Weights of a small transformer language model.
Size: width 384, 33.1M parameters.
Training: a variant of Adam for these matrices, 601M tokens, 4587 steps.
Each number is 200 + 30 x the weight over its row's rms, rounded and kept within 0 to 999. Layers, rows and columns count from 0. The size before them is the row's rms in percent of the matrix's.

# layer 7 MLP up, 1024x384, rms 0.0499, rows 773-784, columns 288-383
100,238,198,164,226,210,207,174,220,174,229,187,149,199,213,192,202,193,169,180,198,219,170,173,200,155,240,186,239,214,191,189,270,214,180,158,135,196,178,203,211,205,185,198,168,251,197,216,164,191,208,206,181,179,169,182,235,184,201,232,252,142,235,192,209,220,198,205,206,200,192,208,190,125,194,201,169,169,204,174,226,190,181,180,202,170,177,217,226,216,233,225,211,218,185,212,198
104,241,220,254,250,244,211,170,218,139,193,157,250,230,244,212,202,233,193,256,253,200,162,205,213,242,169,199,211,194,215,239,248,171,215,182,185,220,157,192,179,199,207,225,192,177,251,189,245,239,190,184,226,158,219,201,227,222,243,264,162,163,218,215,165,214,186,228,208,160,198,202,243,230,245,172,215,198,170,165,255,201,171,169,210,205,178,225,170,186,169,286,203,243,211,187,248
088,216,157,223,184,239,164,173,233,178,190,173,223,152,173,154,197,199,264,133,167,197,295,257,216,191,262,209,178,194,219,206,189,211,200,203,211,154,203,229,218,238,178,203,191,210,178,204,206,212,224,229,197,164,162,174,204,231,195,219,168,214,165,226,191,243,192,195,226,195,156,202,218,192,209,202,221,226,219,147,157,172,186,171,203,217,173,156,222,166,182,200,192,223,235,216,213
101,192,179,220,210,205,195,157,234,196,194,277,271,214,258,181,171,185,199,125,158,197,212,178,149,231,185,255,245,228,251,160,204,197,209,203,223,224,184,207,210,203,220,174,129,173,208,200,184,215,220,178,192,220,192,172,189,137,183,225,205,234,180,179,197,214,229,158,208,158,198,160,215,231,144,235,193,187,175,145,208,216,220,210,233,195,189,187,162,113,184,201,186,197,202,191,227
104,178,264,187,207,157,190,185,226,164,226,215,204,254,203,169,197,200,172,222,285,187,247,169,141,178,230,176,181,178,244,156,223,195,169,201,253,170,196,199,231,176,222,221,206,217,157,196,199,213,233,228,193,190,210,259,195,153,214,239,223,173,183,229,233,238,247,222,201,226,208,214,205,191,240,181,205,246,187,146,189,210,220,197,241,197,217,189,158,165,207,233,215,162,210,176,203
100,188,226,206,189,221,145,202,202,259,248,245,199,152,201,177,188,159,168,196,184,166,190,178,208,260,215,154,161,250,188,186,211,206,141,196,165,224,240,178,198,193,208,238,182,186,237,211,199,206,224,190,169,163,206,161,187,218,196,211,211,215,218,253,221,223,175,144,197,206,212,138,188,176,163,170,166,212,248,267,187,215,177,215,167,148,200,181,242,239,258,212,238,185,234,192,190
098,185,208,186,159,174,169,224,181,232,184,181,172,216,176,198,197,159,238,206,167,189,200,225,212,175,228,214,238,231,178,250,203,228,264,204,222,202,239,210,181,158,206,228,236,177,191,177,155,229,183,186,236,221,166,253,233,249,212,173,210,144,213,219,176,147,237,227,157,153,117,208,111,237,187,207,205,185,193,176,198,210,200,170,208,205,186,215,203,177,190,225,178,190,218,232,235
100,178,184,152,192,210,212,214,187,264,184,196,214,150,188,237,235,170,153,215,204,197,187,225,159,210,261,226,256,227,216,200,175,155,205,168,233,175,213,223,187,191,192,158,167,218,224,250,218,192,230,208,187,206,181,221,200,262,166,191,161,213,181,253,244,175,206,170,232,177,189,206,193,176,187,216,127,210,236,171,197,142,261,210,172,179,234,238,206,183,209,219,214,246,217,177,235
101,207,189,224,177,123,211,188,254,220,179,191,234,169,210,185,174,230,173,226,170,197,249,216,221,165,207,211,234,171,196,175,196,140,180,251,202,131,212,220,194,165,203,163,229,159,203,197,226,198,184,231,177,218,197,167,172,168,250,208,194,227,136,240,254,172,258,236,216,213,193,163,153,162,227,214,151,218,218,199,217,211,189,219,231,252,216,144,191,188,206,248,217,230,205,244,139
103,177,199,155,181,204,249,201,198,199,186,161,182,245,163,219,233,167,176,219,211,214,159,215,208,212,161,195,269,183,203,225,235,171,170,181,232,254,176,213,235,190,232,182,159,172,159,166,227,182,224,212,247,240,196,209,207,167,161,165,193,208,157,154,177,195,260,159,206,197,220,218,198,250,218,238,220,161,244,176,166,214,203,171,178,174,248,167,192,188,202,176,239,203,208,208,171
102,197,213,189,202,216,166,264,197,220,164,227,197,211,211,174,195,199,248,176,191,168,240,234,244,205,175,193,207,246,168,229,189,229,221,205,199,179,172,200,128,196,183,199,246,204,210,274,261,182,170,225,204,173,243,143,184,151,210,175,177,208,287,172,227,167,182,241,162,200,222,192,203,259,171,166,213,207,197,183,259,199,161,214,212,193,243,203,225,171,207,182,253,186,198,182,227
092,200,185,184,157,177,254,171,224,204,155,215,212,157,160,215,209,167,206,158,208,183,246,184,128,225,236,231,236,177,210,191,210,170,141,168,220,214,209,195,222,235,232,210,196,218,193,249,160,244,217,166,139,152,223,183,176,142,152,202,227,206,159,243,228,205,213,192,212,169,176,205,163,204,215,233,121,168,174,132,178,203,219,193,209,213,170,183,175,199,161,229,124,159,218,209,198
# layer 7 MLP down (transposed), 1024x384, rms 0.0458, rows 773-783, columns 288-383
101,193,226,228,177,221,185,193,233,189,171,189,147,175,172,200,194,238,176,232,214,178,205,233,213,167,200,194,235,165,249,211,130,178,204,223,226,196,160,201,220,215,142,264,179,193,256,216,201,175,182,214,208,220,265,247,184,234,220,207,233,228,187,200,146,227,192,211,185,206,175,234,206,174,192,197,236,212,182,222,176,182,195,202,221,195,213,211,212,192,214,167,221,219,184,209,211
103,222,214,201,203,168,223,183,212,234,201,256,195,244,183,151,219,185,248,144,149,190,201,211,168,194,220,241,187,162,209,206,198,190,153,220,146,233,139,227,236,149,211,230,195,164,218,197,191,179,221,157,164,229,185,213,129,232,179,163,182,212,220,180,168,179,216,261,181,216,170,207,225,243,179,173,176,225,190,157,218,189,222,138,219,201,177,214,233,196,162,207,216,202,229,212,205
094,203,201,171,219,225,210,222,142,163,176,159,205,156,210,198,222,187,252,189,179,222,97,155,204,210,226,144,185,268,240,187,215,225,199,185,202,187,212,243,225,217,219,191,205,185,237,175,129,207,167,202,175,131,246,169,214,217,186,194,188,230,237,192,200,162,167,177,203,243,224,204,169,211,240,132,183,191,170,242,192,226,196,214,211,194,220,226,237,218,263,156,146,233,179,210,194
095,220,222,133,193,238,219,183,262,174,207,286,214,205,227,221,205,187,216,143,226,225,213,250,165,166,175,222,179,194,186,240,167,208,255,198,156,213,196,183,128,232,166,221,138,191,213,186,220,216,178,216,184,183,193,143,185,165,154,268,252,202,188,192,179,187,152,201,198,183,249,193,168,209,202,197,239,148,239,217,177,207,221,215,206,208,167,221,143,185,213,193,196,276,231,235,172
104,165,207,217,233,182,202,153,198,163,204,147,178,194,199,201,191,232,181,213,218,250,179,214,259,247,211,229,172,233,228,213,206,178,212,218,225,237,241,168,187,173,168,153,210,221,128,181,195,210,194,234,141,190,214,195,170,195,213,237,152,188,193,244,251,208,222,275,150,217,221,177,148,172,225,195,171,224,195,162,144,216,217,206,197,213,159,204,235,159,192,140,142,124,200,197,235
093,230,194,225,177,204,195,247,188,215,166,184,224,163,191,188,253,240,188,173,201,138,194,210,213,193,195,224,240,196,222,210,182,165,207,209,209,205,144,192,197,196,173,165,178,220,189,189,229,228,181,203,225,200,186,199,266,217,199,280,210,146,168,196,218,162,158,192,221,222,245,173,176,172,227,240,279,176,203,209,226,166,220,199,227,165,171,156,202,163,200,248,174,186,178,170,224
105,190,190,129,167,202,237,217,186,146,190,234,204,198,200,204,221,208,186,184,182,205,217,224,244,184,187,188,254,208,254,217,204,105,180,197,202,179,194,215,191,209,212,177,243,201,201,151,168,171,175,199,185,183,224,222,228,160,193,171,219,198,188,215,195,115,221,212,109,250,183,235,137,242,213,187,196,199,227,213,215,183,199,204,230,162,159,229,205,183,192,194,185,228,211,194,181
101,212,196,185,180,196,200,162,230,166,178,241,221,226,230,214,190,185,169,235,206,175,203,230,194,208,228,190,231,178,199,163,190,149,277,194,179,190,135,202,186,157,207,133,191,183,208,242,269,173,193,242,188,191,157,205,220,214,199,162,247,195,213,167,220,226,164,179,197,213,181,120,195,160,205,205,227,222,201,196,160,243,197,244,182,182,221,231,239,200,176,180,249,147,264,178,223
094,242,233,209,196,205,189,175,156,195,172,169,223,225,255,223,176,220,204,210,179,241,209,229,206,202,187,205,256,217,229,228,118,237,160,162,149,168,188,240,228,248,174,190,265,203,184,248,138,214,164,231,159,172,248,185,212,200,181,203,182,187,175,226,150,240,184,197,191,177,231,194,190,173,220,227,204,173,179,204,175,214,202,150,172,174,141,186,215,210,244,132,176,231,256,207,170
088,198,183,179,203,174,231,185,202,174,255,147,163,165,221,231,165,270,239,173,194,210,261,198,216,234,248,211,217,180,245,194,183,173,217,198,160,201,171,165,176,215,210,197,196,171,189,255,230,225,192,207,232,182,176,205,210,202,166,225,179,145,187,201,198,191,206,229,260,245,160,145,195,172,195,173,163,278,172,244,197,259,193,197,256,185,193,193,187,208,170,146,157,237,269,184,245
098,160,188,215,174,201,196,183,163,182,195,231,216,245,137,173,231,213,214,159,196,185,186,199,194,235,179,165,220,190,190,165,192,219,186,189,157,231,203,182,245,162,184,182,169,220,185,210,162,223,215,232,212,187,193,198,237,179,200,186,172,236,199,175,189,202,205,159,231,185,210,154,235,247,193,210,221,214,231,212,198,196,147,188,210,214,251,235,242,160,187,202,155,174,169,188,231
# layer 7 MLP gate, 1024x384, rms 0.0504, rows 774-784, columns 288-383
106,199,181,185,225,162,207,185,213,132,213,169,221,232,211,151,202,266,225,237,197,215,213,158,234,212,203,202,226,178,208,169,238,167,159,236,108,218,212,225,150,163,210,172,213,166,195,120,226,218,198,152,192,155,188,217,240,132,220,204,155,166,179,181,186,221,199,212,157,207,177,185,177,207,218,150,199,260,221,196,198,181,177,181,183,183,191,154,199,187,243,203,213,163,225,213,183
087,241,189,207,197,201,239,223,171,191,142,170,203,183,192,219,162,169,172,214,188,183,246,205,185,242,200,191,215,198,173,201,201,190,184,221,220,182,155,126,193,217,242,243,252,125,176,166,248,197,206,168,231,170,208,260,236,189,266,173,252,203,156,218,226,183,264,179,167,182,210,176,182,184,210,190,210,193,145,204,198,164,225,218,179,198,203,193,218,234,181,216,175,178,141,183,240
102,190,185,225,238,202,201,165,228,147,194,197,224,188,210,185,223,217,210,174,161,191,205,204,159,224,219,211,181,214,173,212,233,183,197,248,178,243,227,189,200,162,175,222,193,150,203,162,245,206,226,187,213,197,159,213,224,254,254,188,204,208,195,188,172,179,192,171,181,208,198,215,155,189,206,171,123,133,219,148,209,165,178,210,180,183,195,199,222,200,237,202,182,244,219,248,211
101,166,182,156,186,222,200,236,203,176,171,177,208,147,193,211,198,184,210,155,178,229,240,178,176,211,166,220,203,233,173,188,209,168,176,247,145,255,208,204,162,199,203,198,153,240,137,210,218,209,174,244,207,262,198,212,221,126,200,181,272,196,178,198,191,181,193,204,226,209,187,205,181,268,194,217,225,156,202,199,177,231,210,282,234,254,200,215,176,165,201,153,183,168,212,184,164
099,196,221,195,212,172,217,226,207,192,194,215,171,201,182,189,193,236,219,217,192,219,225,162,238,189,210,208,189,225,153,215,230,207,224,160,259,218,212,218,159,211,186,208,174,158,251,172,196,212,222,214,202,215,240,165,167,212,221,209,210,212,228,226,165,219,200,144,188,222,158,210,192,189,250,126,249,282,236,199,196,204,165,184,130,136,215,184,183,203,218,157,205,178,162,230,147
108,270,198,204,208,175,233,176,142,196,228,191,225,220,131,153,201,230,184,223,252,170,220,180,168,119,244,131,180,205,118,178,175,213,192,234,236,209,224,205,194,203,222,169,190,188,162,220,209,228,228,208,217,188,223,182,212,212,192,193,246,225,228,175,239,203,165,269,202,190,221,187,266,130,243,199,151,194,192,210,168,205,210,217,202,236,215,206,181,213,163,218,202,221,191,200,190
098,209,184,161,183,229,178,239,201,225,190,154,187,228,269,184,183,205,195,190,178,237,165,194,148,233,199,172,209,217,167,212,171,216,179,205,188,175,237,185,255,201,195,166,185,216,211,187,186,222,199,184,246,241,253,218,181,202,169,175,266,184,222,202,191,243,215,229,195,224,163,199,190,181,139,237,208,167,214,183,205,195,175,199,201,166,171,182,191,223,189,232,202,184,141,221,220
104,279,224,206,201,182,157,148,196,201,190,199,211,225,187,229,174,222,148,220,201,217,192,202,219,181,149,231,220,182,189,202,244,148,225,201,172,216,227,216,154,170,185,148,243,195,207,227,195,236,230,172,170,250,239,191,212,206,178,224,192,214,231,224,196,211,234,276,235,222,169,185,152,184,171,246,157,185,241,243,248,213,172,214,230,179,172,122,228,184,196,201,252,198,206,248,203
107,231,212,177,199,177,220,191,179,203,158,201,261,241,224,183,275,201,184,212,282,251,160,163,199,162,200,168,199,206,167,253,249,170,165,221,240,179,206,209,248,180,204,127,188,207,174,144,183,150,212,218,210,180,200,233,219,144,191,175,187,201,183,194,172,166,185,225,191,162,247,236,190,270,228,224,196,146,222,197,194,160,213,185,173,193,195,229,180,133,232,218,232,171,166,253,188
097,193,206,226,194,172,235,251,185,216,199,204,194,254,225,225,152,188,222,180,162,151,214,248,199,232,216,207,178,178,152,151,187,119,194,260,195,182,184,146,209,253,203,241,182,251,165,222,252,141,196,186,182,222,204,165,217,186,238,218,250,154,230,142,205,187,217,278,157,161,174,204,167,207,222,245,167,234,177,143,218,254,205,240,207,217,193,204,208,146,223,219,237,270,221,235,227
093,239,178,156,200,135,172,202,201,169,186,162,193,217,192,198,106,171,173,126,210,181,251,153,222,187,183,191,240,200,195,168,218,191,161,160,194,208,219,192,205,186,194,281,224,183,184,183,182,184,193,184,189,193,189,240,255,193,231,202,148,208,163,197,186,195,231,203,185,161,124,222,142,189,178,193,197,221,216,138,215,181,145,205,213,213,207,213,209,224,201,177,186,196,165,232,196